config.yaml
n_layer: 10
d_model: 64
n_head: 3
n_kv_head: 3
head_dim: 32
d_mlp: 256
vocab_size: 4096
activation: "gelu"
norm: "layernorm"
norm_place: "post"
norm_eps: 1e-05
positions: "learned"
qk_norm: true
attn_scale: 0.177
bias: "none"
tie_embeddings: true
parallel_block: false
init: "normal"
init_std_qkv: 0.0625
init_std_o: 0.014
init_std_up: 0.0625
init_std_down: 0.014
optimizer: "soap_variant"
lr: 0.00591
beta1: 0.95
beta2: 0.98
weight_decay: 0.093
lr_head: 0.0123
warmup_steps: 200
schedule: "wsd"
decay_fraction: 0.318
decay_shape: "linear"
final_lr_fraction: 0.0
batch_tokens: 65536
seq_len: 512
doc_mask: true
z_loss: 0.0001
train_tokens: 145700000
steps: 2224
dataset: "wikipedia_en"
Each number is 128 + 32 x the weight over its row's rms, rounded and kept within 0 to 255. Layers, rows and columns count from 0. Numbers have three digits each. The size before them is the row's rms in percent of the matrix's.

# q: layer 4 attention query, 96x64, rms 0.121, rows 0-19, columns 0-63
# k: layer 4 attention key, 96x64, rms 0.109, rows 0-19, columns 0-63
q0 112:118143127158092076060094136152178180115157096108101127141113142123108140134051071103176150093159047138131156154120145160165146087164137152121115133108129091117108102085152148109076138072175141
k0 102:100133144140125132154098147203146097129101135132104167052143147141136096143141115131155122173073165137131130162157151123184105179142146184207153127130082059119117125138129158133147119195188157
q1 101:115120122114146117123122122107180134200044130109133131064156104199112150148106112186118112138187114102113136204137134118156123124131071099142127095113144095191100186123093158132159170149106110
k1 101:155083138124165120085118129123113128171126185146138170099144148130138133147055103120107116156152126189151252202091119147139120119173145118143073130119130160062138115150106151120113131151126096
q2 101:143088169083097129114108162111112102103139117116154129111127180112043151129120133117141165156136087157133112096170197109094174100129115073056152097102190124150114118175111125077167103178140157
k2 106:138100169111140111104073183165097086128090151068204151106106110097062173112140103054119176154104113092115138078114132148105163099114145138139106096074103109110164147124115101166093101120150150
q3 109:150213108151109137153121095151148126139112134101120189150163070113152124094137119130140126119146161088127132159136092088132142148081167116154101106104036158124204120050110131088167104108101101
k3 090:124110123152120131145117109129151100112196087148090130152151159095146153130143089178072150073134091167128119091095107151117122166130172112151073209115076107188213135157091138091123114130102130
q4 107:166169167072125152080137122142187129179124129186134108138133120140173096146171115131119147078114072115081088108111140117135148106118097154079164141176156064132092088145155186105135096169069118
k4 099:129127112126124166174135167169188095127133143156182099126112139185094145119115141157105129089071162143116111171103135143124167125084123118082103181180129133044098085092139099136166138122129044
q5 098:079088122159133071162124143081128105115180110149143091136097165131160057150058129105129090098178119076178115115138106114169081120117166143087133115132150075167209144100138132107134165117138126
k5 100:131129151104137175074141119134139166070170121144121147116091141145126073111105101157190092112146041162157113160079105174192098120145158113089116142137127050149127083107126142094156097155165130
q6 124:148118149087189156139166111105133113116143122118103108115122179141131084106243158149165119068147154106102088140126115137124081092112191106098142149148185108119092125156103152107100157198140104
k6 095:188136135098078115150142105101173155168129147162149061118129129098079137081191130130170100066069132163158157120172168103120127067126115102099165083177134105176111124157145172110150143127122125
q7 105:151080163051122112107127118158168135170105217081142110105120152089113080110087163129140140131090171098132156101121124159070087146132122077148079168150125167099120149096127142154097132080174100
k7 086:125103119189152118137153064103140127138096080067128142124146131141099101141118182108146092121169209126183036103149125123089128179115103169106133128123116096123158146177103111107118192165154116
q8 178:095143063204166077156111184144131135103135150101091168165084105132173139127059113075093112161116134086095114152086125120155159156100141184165151160094092168142180110123144110109138105111132149
k8 114:099148160144182102185126162113137117193124147093096159120145129104163166117154138093139128094156160090037167127081108151149091118093174141167169160116179142110162183116104149161087169143152131
q9 100:115115043090161118077073119076123129114113142084110112100127120155106133202113174116128091106155123065102167138131062148141148136137089087105113116099154155211128102133118119168164118173119107
k9 096:065129124147144124115118129155113134091199174179159188106134137144098108137086196161107084141133118134164144195140139147148163104182169113128115155115171161143078138111138128154042146161153109
q10 106:124120086142106123182102114125106141127182116185182106120088044069101135126169157107117143139101180165167109100142102095107135159111077119103147104159094174125154107160159078138198143088126141
k10 117:074129078160129122145115133101088183111172063131048062165117151126105152125130113108112094088151102136146086043094113114102155130102101116123134151153157128142171072083162132121154109131166158
q11 101:101163116111166105160099162117124092133130160127153149159130074087055141147123141038148111136143187138116172094138100153109121155039129129120114169100070152144179111148154143167113127080162139
k11 092:183122106189177115135124094072116139096129133138176148132123172119096100169140125153158077124179122138157065131143108171085118146138146191154133163140109097127128129098180151212100101171089162
q12 082:119120127145092099158077152137129108074132101157185125121163152138136150158125095140066092096126198201187076164088110110133158131154138096151128158094088119077178158104105142169136140143112072
k12 084:148063137143206095095115139131135135063159095125122139187162125091150099172171083113119089095122133084158065137145104155146163160150106122126168084119125169154143101090112133103148059162093107
q13 122:105106120151146086162140126118101109160162197115173189102145109104109159095162112120148136132097165036078109137071074137109106137080197109134145113106105130082148128098102139146090089101160163
k13 095:141121182119115154159182124082092093139037142149121118085188119137129105123164160147085119095139124120154148160136175113067093130066138149151153165154055095158116069146165163109144124123133113
q14 099:172176107068091164153049123136130088124060112144115088126151131157167141122093095162107142148124140173134144157187101117130147151156120098150126132118171035162169096113146098128142160137072106
k14 097:138163084124176152108180123111182149127133124173152148118104109151175100140095127193077115087110174145141078188156089165129180089189145172183138152127119158138148129090144075125100111149098129
q15 095:092052147145126062180121100110094151097120108154149144091176144155170132099198118134101081139109141081135103212157134134131154124117149165118148175169122069072110094120109158137094137140105125
k15 104:122103128169083156096169129111092145146152191140124096102188135192146057108138095129156088147125095131141150102091108130147089130144107120165102091112127072077135113065126171131142075092061106
q16 097:168123147094125152159140088133151086153144093145101054117150173102197161140132152222128163110186168155135077155144122118102194128104081154153088126124127145134172103170102105135109110143098136
k16 087:112105165157096113134179087154093155125186113092108109172088106173149125104188163088131073103141096176136214111168155152138135170143184167127121131090143167075162142136099125154149128152151129
q17 102:134112123138185097139137137138103085111162124086075133132150141093139096112111131166110119074162111111118117179116100175157057098093144089144183153123225153109150162115133125117057081135178129
k17 103:118152160126125176094190091068152111169097198079130111078083104075124132167138189146113142135099148123084179145115119165122102118094147158142136102126090121082140091168089189145144135120145089
q18 108:159160157153154127084109119114140171149100091114152148097133146148085093104114108165121119148196093163141090094206115155116143086155085134102123081176154099094076131053181147132148125117085173
k18 080:057124132154098083103095075167185107127090131144090179114129131165137116135084098119185113180121110138111120175129129172123186075123161133189120084159131116106169153139120174179177131096125134
q19 117:175131148112173137111178114129153109135120130129123131127128133073109125153065171114182182120112156130122091149095113132090121151137080115117137136162113182143133176100081123101009127117206109
k19 098:146118131146149120189107097140116097163117149096120125122117073118109131097157149061130081148076206129122168122125094111095134153061182116108124144142131153130203092189152125133177176171148093